From a checkpoint of a small transformer trained on Wikipedia.
Size: 9 layers, width 640, 15 heads of 64, MLP 2560 squared ReLU, vocabulary 27886, 89.8M parameters.
Each number is 128 + 24 x the weight over its row's rms, rounded and kept within 0 to 255. Layers, rows and columns count from 0. Numbers have three digits each. The size before them is the row's rms in percent of the matrix's.

# k: layer 5 attention key, 960x640, rms 0.0366, rows 275-319, columns 128-255
# q: layer 5 attention query, 960x640, rms 0.0374, rows 276-319, columns 128-255
# v: layer 5 attention value, 960x640, rms 0.0376, rows 256-263, columns 128-255
# o: layer 5 attention output (transposed), 960x640, rms 0.0339, rows 256-263, columns 128-255
k275 108:129117137145117126114118116159120119158108109131145114131080146104144143141134104138090091145136138122131120100137123099180107117076099141117138115108132134148103112119126128092172127093101106185139122091098147146101166129106139139166122162126152126139113157157120171126118154120127122083117120124149152118115143115159193194118117170109157089158133190097130108135137173137129180152103
q276 112:114177156143115136122104109120143116135116152176118152108104091139160165120133121095160091159107110119124099156097133161164106114136109124138111158115095093161139114117143121131136119100135177147182172137109098102086113143123126110106111119127150115141102185116121137154121109102176132105128172147138131147144092174172162109140142147143137111130153144120182117110131136129105113102151
k276 095:122105134131123142096035102105129175148127142138138091130092126180100104117160154137190082161107153145090112124097105161156127149112128133148079142129122146139111136129098146094142127103168139178134128139117101164126148124129145131160084150157083136122136131149111164177139132163114118127163077138114060148129130076164137127134168128142185192106110158150118162130086155098126152101125
q277 092:140148118164114127135128070133151149151106136125118127117141118117143112108131144120119143122085131145124161147184126173097147109110142128125141137143096120113128093124149119115068132116161137113179141106113108096135077157155095160116120163129102153109099117153134147164095151134109112147124138101120097093071133109142142128101146140144121121146109110122153121132089136095125144144104
k277 115:095094110129131148097139131081132138132115119124134116119158143121127101136098153117107161098116150149124169154105150130068149168130145126134121141171138133159154105142150096159115079120144105132122115098102156073149121142129139105093093093123136156078111069097091082098134130131141104128137113104126105113086174117144124126169137117130105099068145158192138149120140094093115102112107
q278 098:124174121133091138145123082129165163146113133110137096141099110139130152106137142104142163122087126158125127141140148102136118126120137116134144128135100142155075107106157104135162125098121152127141164183125110147141124138111102125132119114157145105156106110082149120150106129103140103124121087123171137136119194104118152113153146108126125123119142116143158131141115107119097095122136
k278 100:145140152105111139139184136119124152103129120113133116101115111142130176129136112141170129097091163133156178125160147130130124150100103119139149119103101159143117123142136183132110121101106118157131140129120086124098104110081088119094102160187130109174125114102089137100110139104183110143122092132142158107131171147127112156129185127125103147132146143125096149105147119070120110136136
q279 100:130122139125118115103165145101138114135104143125121130117106078105142121110055173132107167083118129110138154059148113163140138141175155125125161089120162144098126122148120148108117120142116082110108174093190140159112110092118150106064110160113092166139129128108107137107120107103133113136120119098145162146142172121166090119131094137101088086131132129124091124150136094124126097122087
k279 101:164124139115154112182195114108170115149103162123104143110130126112176149140154120151115129115144139125103153147113111129127142114126127117112150092142105131095156068106143126110137140177126110154124169094150135140083122096119120142117144146128096127155064128125116173109118099141099095105128164095145170114146187088095115132156121139129087112168132117138136105143159123120111128146148
q280 076:147082126125101116119133125103121113110120144148074117095159134137163150139088137109093137162071104092157136126129116086140115102119107138117132100164174139161054154122092129104073118111112119128110076157128142132137152134114126127183131124126106166090157146163125125110128128123111195153162123145145111095145101143151114118105120130130100114132093109131107108198124147127111168101133
k280 093:076140158151105181140139117135177103111141086094125115133124127132111117141170110135178157120149093179125152095162148132135131170128125077136106130117074123153085089112152090155134140153112138138115123135083119136173113113123166125110077135114172138129128086078165074101132117104137106123096130115096144125110130139103120127124115120120132098118162119114148122113140104134122106165170
q281 099:145108133085104103124131147079081073142143132143105098134151162145133130141111112080116120146113108119136111125127089116166153126142148117139114133154142130138067123165109144095130137165108120157129122127130142199118133105129125130124164150151098170123162116171099155134119101115117134139112142145129151099123128164137089086082112115133122152156117120130098098174130125137143107133121
k281 097:152106144118162096128159136136145135132171147137178140166117113137148134146145106131113147099099119137158140126143142146096105099136101128141160185125091097128138119121159160079116082106162122131115137104155099117075172067096146138144133108185146146145110139152134143118085183128154128130058152100136101130144152102094154116155142149131113147168156096128157135116156095176119117123139
q282 090:145095122116115148116149137156101107132104163112075121150127163134167138145130124144135172120092096120111163140149104142101147153113132151145126111140107115141089137130111118109126087120107134148143104177083127141180125065138101072103112151149118133070148095128114147109102135115124089142098167121102143159116131097113125132121138127103128104121116093135125130128125146165129160106129
k282 082:117124172129173142086131127142075101120111174079166145121128142171171166112096091140139165116148146121123153108110103100085118119143103106160141121087100065119141133139106088114127144112079096169128135070153129111128092099092109158147181183123142146107084144103102101112121118146142125124121101178132148151142114144146132120112152135138101092135131125130119149088127120136106097155117
q283 088:161129123085108152102114160113107083134105149102086119145139152126140129120114118085105153146091115097105118107133099091138116161104160109127111155116132125127100122140135105131094154106108106170160140131125156173136150136050121120090108145136126144154187117143130125166095152108147108147163132160122107103124153106106095075079138121109132122144132088112086114123116124155154138129119
k283 084:112113094114139111132133124103167090154150094136141103074083116134138070144123150106127134163135122131097116101148119110175101127121140125127107118122079120148111087164164131135148115155128114115089159148115114176137098097141144108143128105088088135138117105112158109125123124179149159142072148121121119132129150102096162113127167114092087119127126109133125115122117117123144106107184
q284 092:115125130109130138131083116101121083144105153095119116130165160149155119161119113111096144122144160095134099156158133140120149165102124152159131151180161106169117144173145110134151088144136115128130122123075139128150130113183128096094121122129086158083171097137126127119079114067111149145120177140132170111122113155169165124121118103113115083113117111160108131121120104134097136109146
k284 093:143148177095116113111115139075086098123145129109187133101141124162145140132101086105102068107121139113157109110093114142128089068164123095111124128122169137123137153099133111098138111082134137142137115099121123099071127123175093135157082137142101140135091193108122157113093112078099113143146177132138110098114167121092122152146099177156140136214126098119133149106121140130162133152145
q285 095:117146105134097108085152151127143117160178110155117086099149077126115166103100084119132089131080123139134173135145141114107150112131127147136167133115113124139128126125113132107077149106104127108116126105134143136135139120111135183121161132135108145106130119083126105137128108156108142113105086168130105112137128156160084139104156158125094150113126141068126131114140127134122143098132
k285 099:172090146123116114193066131176105168131149133132072153181122091138126144111164150170175109113084106128112141126146145152152167115081102169148113138100123115104157103124099144133116084110136118093153080077173123140110109122109146139142118152146162139143105132167143145123125166149116100147114098146137092137174060111140106086099097102140163182130111133110128143174131131142133138110113
q286 085:138106122101109106069080153148102116144104119132089118118116100138144143135149126087088138144122129096072125117121083117158157139116152123146135159129136113132135122136117126132146140082096114158126183137120115157151148098109084071094129189128120151176175101132124143190104183082117120150162167158091110148134102084143163131119137129128181084129124095151088162164129140148119131126135
k286 079:120081124126132132128120102098117157119132122141156146145102136117139098111142126131140142126132104154111117132139160175150172195132155115141096078188157129138133131146115111225094078127133151113155128131174145141153097136151134111134146101123111151130102139180115113178102144120086127121142140108155121086152086197150168130167136103117122119136140153126097109113139127119142131098206
q287 090:135164132114146149121089151125137117093149126132111105077124136113134106094099097131153110126145126117139095157150166123104166141150110171134145106137115122134142154146122115146108151113125134110124148084166113126114146078140113120069185152111173119146163156166170088143096130127120119118132108157133101106148125128094138122113120108101155107137127152108155107109145131150152117149114
k287 089:137111065136124082158141117087127153136127104136137114140141125123091132105157082092115139110137069179136163085110094119155092132131108151152154060131136160124159131119114159160088116152168138102102090118139140161043125167137153094148173135117145153125125113155114123096138108155138092131153151133176100174146164127106096130123092100165138157131112154111110151150158118122089115104126
q288 089:119118089130117127137109150113119153122148143149135110100106087136107123078108104105127098162104109130113132140126151069116168152099126133139151145119137126153154149144120125142130140086119107148132146144135130131159167106147127156096164174152171152133154132145178087156095138099114129055118116162150160130164073139118152127136115137130136132117164139099169124153151104141124196138096
k288 091:119130121101094161107100122105119139107142147120110117130132117116051133114143103118143154103098144141118150154133112124121146154152124136147149117116127118120157164104088156173128139122123112130153104139172134155121111130114132142088185110141187129110130119111115116148143107156098122165138097136173095126139131131129086121124057074116145121113113151104136139136117123111126143104104
q289 102:160098163136126134151101124152107120124103142095166137166110133083108113150110151140128126164136094111141132115113119116170096071135109124109178120075137147125132117099130123104122111138145104113143136122144150135133148122097126103153132135124072159150109134121093142106148159200150125192131115133120171145146109111138111105134112126114123117125138112126104148111125095088180116159138
k289 093:145133092115120171147099145104147134176110140126072114121151115126123105106141118124132125128106117113164114167165122107079126129118149152108090095144095096153131135135097122128097169181166078097113097140156156068120122144164166099138119143116165116134172121127149101093135096101128165139155129091139119127094162102110148162098081095138095118131094112146145141156137117124114128138118
q290 088:121118153099170148101124136130102134153105149108126150156142144109111113202164172172146137118147165120152110124143100114146106113123121122103123135157167103125135088110167121120139181178127130134122123199074144145097173132129142112177096083134101082121121098138141193121132144131131130131124135117113141131103166118131128101099130134144129097139124090206132105099069138108104138120117
k290 090:079117135106147152083100108098150137089101118151159174099126139124166126120148139085126132129136128142171125128126152161161098151126139136127105121193139097151134116117148117104123087111126126115149149180066100123144150118136154134190075128173112101127129149120170124150114103085126144159114175140117122152095117134093175144125137154158135113153134121148128154129119123155111170125120
q291 094:129117150146127108161118111101147141109162113125139163141129115101143142140150132131116158121109119114140086135102100115167093122124091122089184145126051104150109090078148094108124165112119140141143133125108091114117143140131110138139124159150161098114117135154130136102128131112173137132096133163102171133140127128122142113130136134129117139148142119118133099125139169148125145142081
k291 102:115130143105108158125178129148120111163124183149131111087113157132182133127131127172126122136136118149166088084122118091112106105099103143113155115131101135123064095157159165123137151125136107132143113120077116102151143081118106167143120177150120130093146098143106150102109120121188123137168118114103144115103131130115153136154175140103104120151149150102098130122123102147129082144099
q292 096:144127117151150152150118118128137106134115121143126164129103126078173144080121129079139112094160124146144161146129095114122131114161124108130108139150146142129105127082121130106162134130108128161124177115125100122167097176093116095118153148117102093137126126117109107114171122087171095120153133181097188157141124138132125159120115114105112137124139121120131131133087139115122125148114
k292 093:131133151149126124124134142165138100167145143100105124112160119127161102115139152139115126113139169112147137115141121079144142133086155137153123152189144136115096098158096145118132154120147117171095120089108135102151142154139153148104136156136141137125156129147114126104096131122102123126115118128119129088086147110155134151099132155122114165129102116138185124181075166108154168159114
q293 112:116143144108149144143151108141128136120115166146124134146120172151132148193147155181131119132124139114148130130127145130092108079086142098069095145166107107123098136155130072136098171136123132111141126187061169120167149116143147132181059123151110106138114132126132191135133141110146141119114119104125104125099192118151147103145133138128108123149112146191119142101111116108132117153149
k293 090:103104149122156106137103133111157148139104114139133136109114134159169085111160116113157121120136161103146135152126155180141127148118130112122109155170143096146134108159113129097135092134144116112107130153045118135102156137131152133156061116166111124120129120167120203167091125088115098126142132116168119123110155109149184168126149164155116113112136106182110167145121133121104156121110
q294 100:142166136114136102152152160119118097154176098156122124157132112119140107117098136113118191126105104123128149089155128124160085101148066112125154085091120169146080102119134174126100120126126122136111148137145119172142135116056151131110137142159132108162113106114099130140139110161128117146149075137129161107116101143161029131101138116100136155153094132089083135126122123122146129133112
k294 104:152164139127132170166202109112124126149130128156131159139106143110168115129125124115108170140123136100170186102101109124149122142116088137109139111127103190118088089124135119142098145151119126168082120129154148148107112110100132147131153112139105132155138146097136087083105138137127130104127085097135159110140143113109109169150119124107089129156153147122162103141156166111132133158160
q295 106:101167128110173125158101101145150126168165126178115135125098136121142116098117101147192100103103113135132108107139154159139124095122126159139120127119129105153169096119127135131143123120118149144118105090107116126080125122104146130148117115148137147140091160171144118138117126111148126148111129099110102128120112129132127144102100161122108175155106122134123153135127162166127179120184
k295 098:126072164130145158116089112114163125120123106164135136105089141115146125096153175177161087108135111139124127112113122191153116118137125102145108131116140100147120088112106102130157118120113123106140089113087110123103147133132141158152079133149133162147091121158119209122154142130074138140129140131114111152121175119170166123129091205144121113148119141137097150119127103131110139140080
q296 103:142121132118114123119105133133114154112128144135125153145142100159099095125116116140112088106077115105123095116113130076119117142127138135076180138098112121149129159122122106124157132136133159145129099146141113111153118136152160148133102151114130124121119119106150152118190121134110118179166139113154174136136114156120106138123117123125105092139084166140099158115129159119160175091092
k296 124:126134141183100148147177117112130119116158127133105117141166161165121129110106094173106105150153119076116089162137117106131135135135141091121138142091124151154160158171126137132148158147155127128133132128157116122206109122151119142118170129094154154120090111144179098143142093161102137147133116144139151068146160176127095117128137086115158120123122111098129107097130147136126107101121
q297 105:162159107112150136105158145149113119106084152090099129138111165160111107141085119141124106115125136107168107137130165121130070132095119171116132085099150134169128163163139183105104153161122135128061134135128135121104175107119170157149112135168118149138163120104125132136150104078111137138114093130115143144091131123136144139135114097095066125125113148170098130118150080141163046094091
k297 107:120117115173131120143180128124166123089104116100119129140120131145107133149121097120080121108123122169164163117163108139155129143168138109100132153122150145136075140136145125128115153119117164116098102132145159111113153146139121120159118136177111142120159137169134138179114116137087139138141141160137155142114143137115123059154135106132094184177136145125160131132138180116140120143132
q298 100:113120143126122138130112152157115145111141110126108145148101155151114122134105108168156146096119125066123153081117154112085116131123075145136134121143122125141105109153157171119170148131121141156113164152110118150128157122077152125134156118137135111154147131130162122137140081134146173143106057166127132114173103139137136071185126130123087152108136160132111126118117111091124097124113
k298 104:137148129133135157154139134132131121049115137110151145130145118078121188103110084096132146105153137103139079117124107093155133103110138102127128097144138127127118137160144113117150140129081098115092150150140152124104123121113104124101125129099129121149101137096118110100121136139169107115093132138132151107146175167099122121157123110106108123168156106148149123115133163103123137156120
q299 105:165138118132110103098100083097115130143129164115109107090107124115131149140128129113177143119097157158094122147153130176125131110128137145130116141128150150111139119135158150119126111101158123148136129137110117123156092118132091106132102134115116128094144091116140147138112162098163113121114124106109131125125160125140132112128146133148123075127135108137142133144084100078100129158115
k299 107:133103124114184115090137114135132135162106166121122106112127137150163121101100071119165129140136187149090141106155137161135146180126133110170138164134164120121152129093132123134104105108127116178100113129105112126095144151143126096140147091142080101101169106120101165161113163130108104148082127100132120150137150132140134120174138147151107115117141156134119151130113081123159119162110
q300 093:143100122167167106148066118105103134101125083156153145140147076095118096101165113138140090126092133152135124131104157099120133098131137140109132144105120104106143109125121121133181133121129126105117078155133118138121145124116111135148144122127163136147120125144140098091102157110171140168078170192091146105121142115131122111142111122120146148167120095154134129146112176161130158116102
k300 110:116096107177149130080065162141156124077132145137097124128124172125082076125105192153161135141085150119152084119099112138126131168137107121150107118120166121118108125154125140134131095139119109071156107147105111143148119167126160143100138144108158095104137090114170069121125097117113139124145140128121114188134113101120116114163105132119138064087145144119114143104115118127102144109078
q301 101:147100132119100198087120124126119115134132117122136162132127119084151130137106081112150142191139144139099096105119100112175149112110093103117108140163168136099153121125143160125106124136106145097156153133117115130105102129134117136118122123136137131138135100166124137102131159124171155105142152181149141093158125163169099177160153133143139113086135134125118132132093154137116121166101
k301 115:088118144150131164075135128134200102140122103139103122111111183127138138135109151133127161126106122117154140090168085121125132161090141074117094122135142128129090081065094113162093104076112117118126073135111159128181108155143136143084112157135141179106164128069136107150110150135116165123124105094133116123128114075146121161158152142164131096092115158092154119143109139124174112107173
q302 105:099121152126163136152109106163074136108100125128159114141120135160164125149156180112137132132142091128116107126106121118112140103086148059119119119129196109119078158093120090140131118158122128104129110140123124132130157143132111142111128139127140142124143127160098116142091119129121137117127150129143131131114100132159138161158156125147178156126144113125143143119086152139095122144114
k302 112:097153115136119109094106117159132144186103162117099156113146143147097104110170165153117151129082151113142121123129156101098151142128146157101132133137136141085093109143088163110141139102143146133117120140136133108175123139150130113099171096112162131176142130135112128131096136131153094157111112144146131122095086098175147153124118122130148142069140118133132121153126148140143152129156
q303 102:140138134119136161126129147127124150096097135161162152143142120138116145112118155138122147146148098151078132156116131095131117109097118132086114109096121126127151120133167136157127124133132122111119175156084101094110140104114094132137114119139142142143138129098114121098130077113149145103126146099127137093145127111091157136137140139099126084137155127154153159138138065149127097080118
k303 102:169184151151136127148158140158135160142166141113122089160152130147143137099108097116167110147128148120146125109147105149094133101112117095134115135110112104101156138119153093113071095153124107128114168170131088119087165123090099187078075149125124171104133148117118127112077097137196095152100100104093161149139097108102106107148145147125109120113136127130106132141144090184128135104107
q304 106:155104161120129131097088127131121163181167120137107091110143087118117132093140135149165081182105130167129093063158135143134152099102125135117128160158113140123132138073140116171120114072134178118154138086139109140127113154111154137139095149171112142112146161154124119172110186156140117126142096172133106104124139102099133127160107125175125103137120084141116169154115124151134133123188
k304 115:139102140130147108099098133149120144153149142140095090124122094098125142129153150151220123154096146126136132113164119122155109099160112093105129158089128149160131143109105135114158101103083105116170101102148104102079082149152112119121125123125114107126104172132111145133102136108124126139125124119084087125159150126156108129133109167161143132106104182143105154120116127151147102118181
q305 096:136138146105111180136139126153166085139127130133117129143148176108144104097101102158117104140151105124143173102154138146149128107118113144151092139134147156137138124110177147148148148146103146168119162095162145167131137102091130095157103113107105105145151132138127110106176133127123096147150137110130162122157134153153116131099126102114132140124138126118087091142113157123126150140119
k305 104:157176128108120149132156138068143075134170110118129160100150104095173138093095114122129088138135137125173124091158133095174099116145103158165144134107167128156146126116152166144146105122110104165112129117118097147136107108124144121156111111118117092134099137124143149080157118172125123123124136085147183120139148078081097143155122115117119120119124102104161131153139108148135119149104
q306 096:125137109146150124111123106163120123142138143092142103148112141118129112125129153118175144118116157118118150117164117124115145121108140151116158125146098130164138094181110171138139188153158140104142118096110172128194107145118125084142146148128086116122161135132174148130112114132154100161150065123099136147079156061103153109113133135104122107137145111125127123093103088123135103111137
k306 107:110119169127140130115191142121142123125123115101128122091131132098177141138129131105093134116122170131145156142160122093125121167148162141169161108133143110160135152119183139123089137156114148159131139119113172129074076128121127087116123121140096127118117102114119087093117106120122129120124152115147149174102176112108130125158128104123085104131139126143125133137189101142105128123089
q307 094:155128119148110134124205135088148111131127170073155118123146130132168124104168155135083158108162132146120146142147116103142162140104181087126170105131139110142093143147096133148109146157101152090130137121138119121144150128105112122129118112126097122112147101147192133113082149126127130092083122114132151121112185113097124110124095114130117090126132125173140119127145101127122055154120
k307 116:121134112142111127126179135116131105112108154112159138142128124143163137122133118116105144135180131129148127146120129094162128156127137117119174098128144116143138136122156165134096165184104090097152137158108116131112130120117136110123132094129149105106128102150150136094106090128116118089114131080178201084125193141126131138151125104117082087135140092122130124071150095114111116141099
q308 102:085178094100130142163087129138133122144120124152125131142116155194115111131102143122120165126160143143083076154108086129140129147105156132139083132097139135142146091130129130149164139112130115160066161156129150160102137127132104137110119108140143099148119121128117109123100091121127178079137123104086102112120148123148173162124112131133145169128154116121164088108150145106118122142121
k308 098:090175056126111199147108105120097108106122121114140086111158140140134135122122115098099117139132102145147084134102154122130153121117131142140083115162150127120120149123147136149155141137120161153086174168095097131109136159104161134136082123149102118106170095181138125087121110110147127091110117131124164121139111115121131153115089096113129162147119135112127116081156132123126105134108
q309 108:133101140133144116133168116097132112130172142136143101168113122132137133097109119130142172109157135154127102093135119080137161118148117127134155106133141156145178141152124120165112177104082129104140138115151145144136116115133142107126094140141127124110129143165105127130082150114092060123163085108139097078154159136114162145159091104111140140125149158169094115119139111157103138126158
k309 113:153143120099099118145211147096100135142149145158086146134110087102126134123103118114103147147142103131143099111141098079174108108158112175149161066137139117124129159096154133149119112159074110104106149104160128164128093096127142116147133114118103118112135119121122151118133128143135094146135147104156132129134147133134121127137110099100085089119097137124097132101133098133123072096138
q310 101:110099152143098140124138169104109142125134146104105119146149131116126111190124117135106137128120129080169140131114155133116087155154093177127122136133170156111116135138133133151098095125149133169112098159139122122139122064124137116092136134184195145125135104096055105139125140175141101127110121136110104098140081153122081102117143107150144160117107119067084105111137143117153172114142
k310 102:128127142158107119109099161143078147155140091099125059114086094128118118159103081109142146123112129083154103117096145123100130104149110134098107121111110155052131148126092109131074138100131106165137102128164122127102146127122143141144181153135109131107148122130110095174143134109132148103082118121146102097154101143103120136128116127145133129134127113116137113108152136146171148133164
q311 103:145142130098101095113145098136136147140100110140127134154116131126135120127131135160089149062083117130125110131129099090103193145124113152165142113100108129119124114129085139129090145189151105079090087103105133120133122174066112155094153153127128123163129108155101147096148101124143170131143113096110144114101160078091121159119110135104165133123101115100093139113128124130136136109109
k311 114:146151150112112116129196080126145141098120083159149112158107102097148134122161130146089166143138118157141131161116092124130078149120118110072136092135154144145127126153127131131054110167132139027074140119088091141133110157110129105125122123160128134143151120130144112107141124095131149161131119107120175146098134128137150131122116133114146116155119115109125124103122111164105154100117
q312 097:164146108124077131127223131102119131133156113087110120137110203131130150110070111108148134164151163119175130100168102170143105159137115124130122080125135123150134173119162161132122125107085158159123161146145123110101153121150129119146094122170126064198075094123105144096170111153091120136133116126145139128138141138171076134118076104131128171107128157090096107097146141123155113103125
k312 108:109155159104138088093179120114071127170106060125161149099106150135119138116092084116058113135145130140110149109128121124162106121132109150153148141115109123119116157092132138136101126142145165142090128097135147120123137124102121113168167151121076125132098149102110181111152116175095138126125137098135137129139172105179117144131144112099137128117128161113163115142115129090164119187128
q313 101:137130101120130146133151140122125127125099140142112118118137115173134124153128127122123158117150120140094087154127096125120155113118148118148090098089182137133156165150109127178116158140164131140048142153129123122179120108128111115112113125131077107186157122127115146096126136134102098068121103122154127163133161147138175106102135114128099132131112116147125114120154114137128095137122
k313 115:153136092080127114166144150124072146169111129130106122135122107129130140143101076089077172114139124140106122141124135116170143094140149161135124119109108106109163169131142148153116169162127130093081159128174128148143104097104154077126160068102093119120141122124108112138110152108117090132147113151135151143159140164153133105121087106105104133138115107079135109094114109153141055137142
q314 099:108137112160177111117139100081121141101154088089124167131122167059132129159144128136119143145132194143128130150195123165119147145156135122159137156137133160081102151137144126117098144136138117127094104107127128142120099156148112120165142137126144123131153076148116101152148175094160090108118151163128150140112156143107135134128145143112151101132133109163118113111126170084103118169137
k314 102:074087119090158101070117129127148155156091093134120109089150164137110055146111125121104148138115157125158152114170163126130123147139150167131179112202207133116092112122138140143134117117139113110128067132088143170155147179161143093127116125172100108131196115094146088101116152084073121091091149116153139155066104140148166133150132141130135065134166173173112117123093135115169166161107
q315 198:147160183096140085092144089135136131136128138135119133111128117158167153157152122104148135114121119098163101116146139158119107115182146084110112175155119092129117147150130126103131120129112126115113130096105144108088137129100129135128122129171111120158163162135151133145090145123168149121071129132115120128127128099125141081131159154157137136157156056127160153138118120125153113143148
k315 120:126082107169115124061112063110120114087116106131117133107126155123113093137153203146110148118110156123130110108116117090142159109112120100123117144152142129188153093146094127101129107184158136084136103124097101134173133139132144122162124145127131099133113114139140109128176091107115141125162141093162138158143135091167120153119142138156153108114115134122153163099109144104115147148097
q316 104:121118145125109096099099091139105154148130155111117125127121117141122163125114164138136123092099194134129131130162153106061137118122125124107138184137139147107123124088150134145126108103131102115143102078109127094090074174132135186120129192108135118122140130127134106128146130129134168133128138145101098091080129123084143145123093134171123079136107130119167175138087142121115135125150
k316 112:095103129129151120143148140129188121121145119121119134161166132113137134109144121203142120150136147154139106103160129159152129156124140069129139157130190095138140135133119096151099100129118089136131110150080122149122156114198108130115120108125163150115094105160103112111121126108116113151123155099121062118127115160137109084123119142126104066124114145144141132134113093156154155108132
q317 098:113139131111146083132089124185134166108159092093129134126144137127116096157182114118144107132157128095123087129121146118129157142158149135131114133129128091122143120139135137151140089148167125127127115171121127100124187145149125162093136127165153131097147143116104129115153127114138138159131132122134138161101109117114166155089178126146104139133161119160161122107164156106124126150078
k317 114:092135127193149097071107099137140154107127087067126138125122123101109129137112090104134143129113143166148128146112151163096109122139090120102136081100120107108113116136135129104119142099109108151116102122101097118091120149119168151146138132153163123166122115093113114168164138135153164119107143125091120174086104132132140103075157150117150156135135129136126159092117158140096145154102
q318 116:118133160099123144108108095157130134102114131120124144086168139106121135129139150141137095134101125113138102110131143169121113135097147107112126134117107148129090123138140106123113108130111119087156166107122128158089108150105159105145105104129093154097185103118160118166082147079107118193137126129094135122155107115117144121099140125087125088121180135125115110104131112137115110138125
k318 108:112152075131118141166125153113120142139123150132099153135090158142127110144190156113141140111131086092134133106145145097164143100121108098144116142153102132146117058167102168125134132116106143116144115142140145105136114107116137126163136116147105116155147100138148097122131118104137124148118122109138168115127125078092129132157151145098172120149159116152092138131139167150133115116138
q319 108:140116098136169127114110120090117176155137108109128107132132073125127134133145106142129119160140125132123156098160197109123109097089123140092171135120122123098150139115161135118173119151162141126176063126116146094150135142153123181154172145104128085092116142155147163096142152152130063152125154141153120135086132141105094126098104126106145107116130150150110104101163136092153083147120
k319 109:090146138163094139088114123123152129095120133128129132113119154152136101120065154139087180134129143116130134129151120131092136172157143093099132154120141158163116170092175140132128152157100082092171075148127148098158118165135154112120150101161142105087149127111191086174125101141102154173150144094148138146121106151100119114132104125169160124106111150148131140064142126149131126079161
v256 106:094118148161125074144132126121101132124147126119141131135133099122124132150091117114104120156150151103112103139146148170157155152139095137132183147097137111163090126077098132116101081136110150116121094109121153135095178102156165111158093092142153137089129134122106113117139137165131184123109140157156089150139115113133110136116118150143123125132136097158168150132195135169117126143107
o256 110:097138141175097102126158133104135170133100155141147149115196145097120130139123128111118109139140151067121083157128162146111111132145119142140149146099159118112141112095140123105112090147163168122133115133167110115110158067143103107155119131127122127097120141121157115125115179138132172120126119129142159087161135120149119138135135129116121120168133127148155136072143131166084110165101
v257 101:099160129140175099123189140128152092120136147112104068118133158116116089117160120109122122105126121179119087135071144178131120121122131186095139138132143114157116126076121124122103161126114135170154118093103130078149132143145116111064138143139096138145120089142152141106148133109152133089141085177132140120139147089112151143123110144113173096117120105116120143113160129136112112130125
o257 113:127150093113139115107157134128136113125155150142117125106149147099116102145156138085160141126118101183139160136080156164146130137130148167125091118156123097154156172122144128157123143133111126119153117126111114093150147154171088116125120110143146168106112175107129128096124105135131136094128151165185128105169191103132151140151118154094138090129121092145177120072125118145137123131099
v258 090:123115123075144127138088106140106120148090106105159199121150172119155147109100143170119176139128157105124176142153117128145101163121154127125116119169109153110117094129108158140109151166129098080133140123113173096168102086120192097125170117157108116088095111078183101128128101134152135122101138156108114094125139149122102122112084172121096116145114152106157161131089112125116096134138
o258 087:095135140138129145187101118144118149170086143112127129125149142156127084154140155108157159137126173101125152135144165127109068145129098141113103151141110175142170108139125119107120145109113104136135125115102154102168145158142152114134159090118127113161086143082145159121178113120127127145150144113106092099134137184110104165116097203122150128114128149129150160146114139116145115136121
v259 105:129152138125137147167144113126180129104197130180146131162116128146117119139129102120151142132080101154115103149138179124124121115166064180128129085117141139089087137140112103151113105142128105095147094119118107128123179138110145145152134109137118123141154123116124126108167101091143150151088117145160158176143098094114160140145109119105132156145118146157134126155187131149131125120130
o259 108:126111102119161126102156125086132137102164090176116127141118089131122112146153118104127156108096063099148096116154171146087132107152087149110165126135122146106128136163134093151132102104155117104131101122110089147155123151093118130134117145124095107101193129152103123096161109115121142121103115136122142176170145090100146116122092122111148173108102119176154120134204132153122150160120
v260 104:132126114161110083155143159108079137160113149115107107159089152146130166155120099130112091082116148136141101136098116147123114118096129148128136156138117155104116133145162131139127113133130084089120150129144131120122126152139140118133126113107132072209135127147103140140129139129091164141141105081128131151127124147171147131138159115123129120118161088153098127089163091130129122159140
o260 101:136143108186120097170120158084130125150104145087142098141105142124169168151155109119115092091123129132136126149087109135139099119145181151145160122125097144152102139155143127145103106138128072105111119116140153084115127149138177087107128116116140101215111078133145140151128131129107140134150117075120120156134085149201137153142149088146127115114148100119121105132157108128131140143174
v261 105:101160183106145168078108143139088101161115171121157132088104145145136147126120115154124117144105125160125150124139135134092148129108095100138139135110107099097151099109143122117120123143135149160142110112126149145133126088135100134119141152126132186120106123116089134113092077121157119146147150111115155122113111122118163145175131109118117127153141150100150113158098095139129143104119
o261 096:111119128102125129079122093130120119169137169117123152095134115150136117109114116169148108136091119121122154133119097133125130138124088117141125120124108113095140120124124128142157122146094134140107118109119140132141119092117119127111157184125117171086135151171084145121086126147130111136120131152144124118141122139095117143140093141138145137179139149092141143125118123146151131104135
v262 104:153156160136133140163144135133143153157118185129154158120150091099123116155139133119145112128136104145081133139130127124134140162142082099164145125134158109158125180147158127136146106138071178154147133139135135123104135098157137137122113123097126140190115132136098131113162105130121096082122131079073145096105107126185116115127140138079088091140158137136108146091154114156149116146103
o262 105:139147137145109181159147111098124135152138171108131182181158160116119094107085116098135119109148143149125134121136132183137165115144120137163159137160123134137111113150129078112103136140078130178123136133135148114106140149140131149135127134116144140149131129124130119160133140147121120162093102044091134082132116172131111120108133105141067093153163094145114127137154119112157162179089
v263 103:137128111110111112095097128107085185153134166122093181099145078139081167134117146164144144113130154145125121165139150175101125160155101115162149144143140136068131135125095120127095171134143158133156087168150126122128141129161075126090134155142115150121159159118134102133121153145114112120139130071126111136118101119135092129162116113128170153147152095154136118129139134146112143128103
o263 109:133095129162144091178116138112078131145091125108102136147125120160138143127106099154091102172130145101111166149094139113128137119100100141110127107122091125077168092165115142112120135122134159131126147096145113123098123157110111165165111136136107129148144087150110137153091165104079101133140122151123134124106048180138096139116124129179096168131127132088093117157162176136145132135119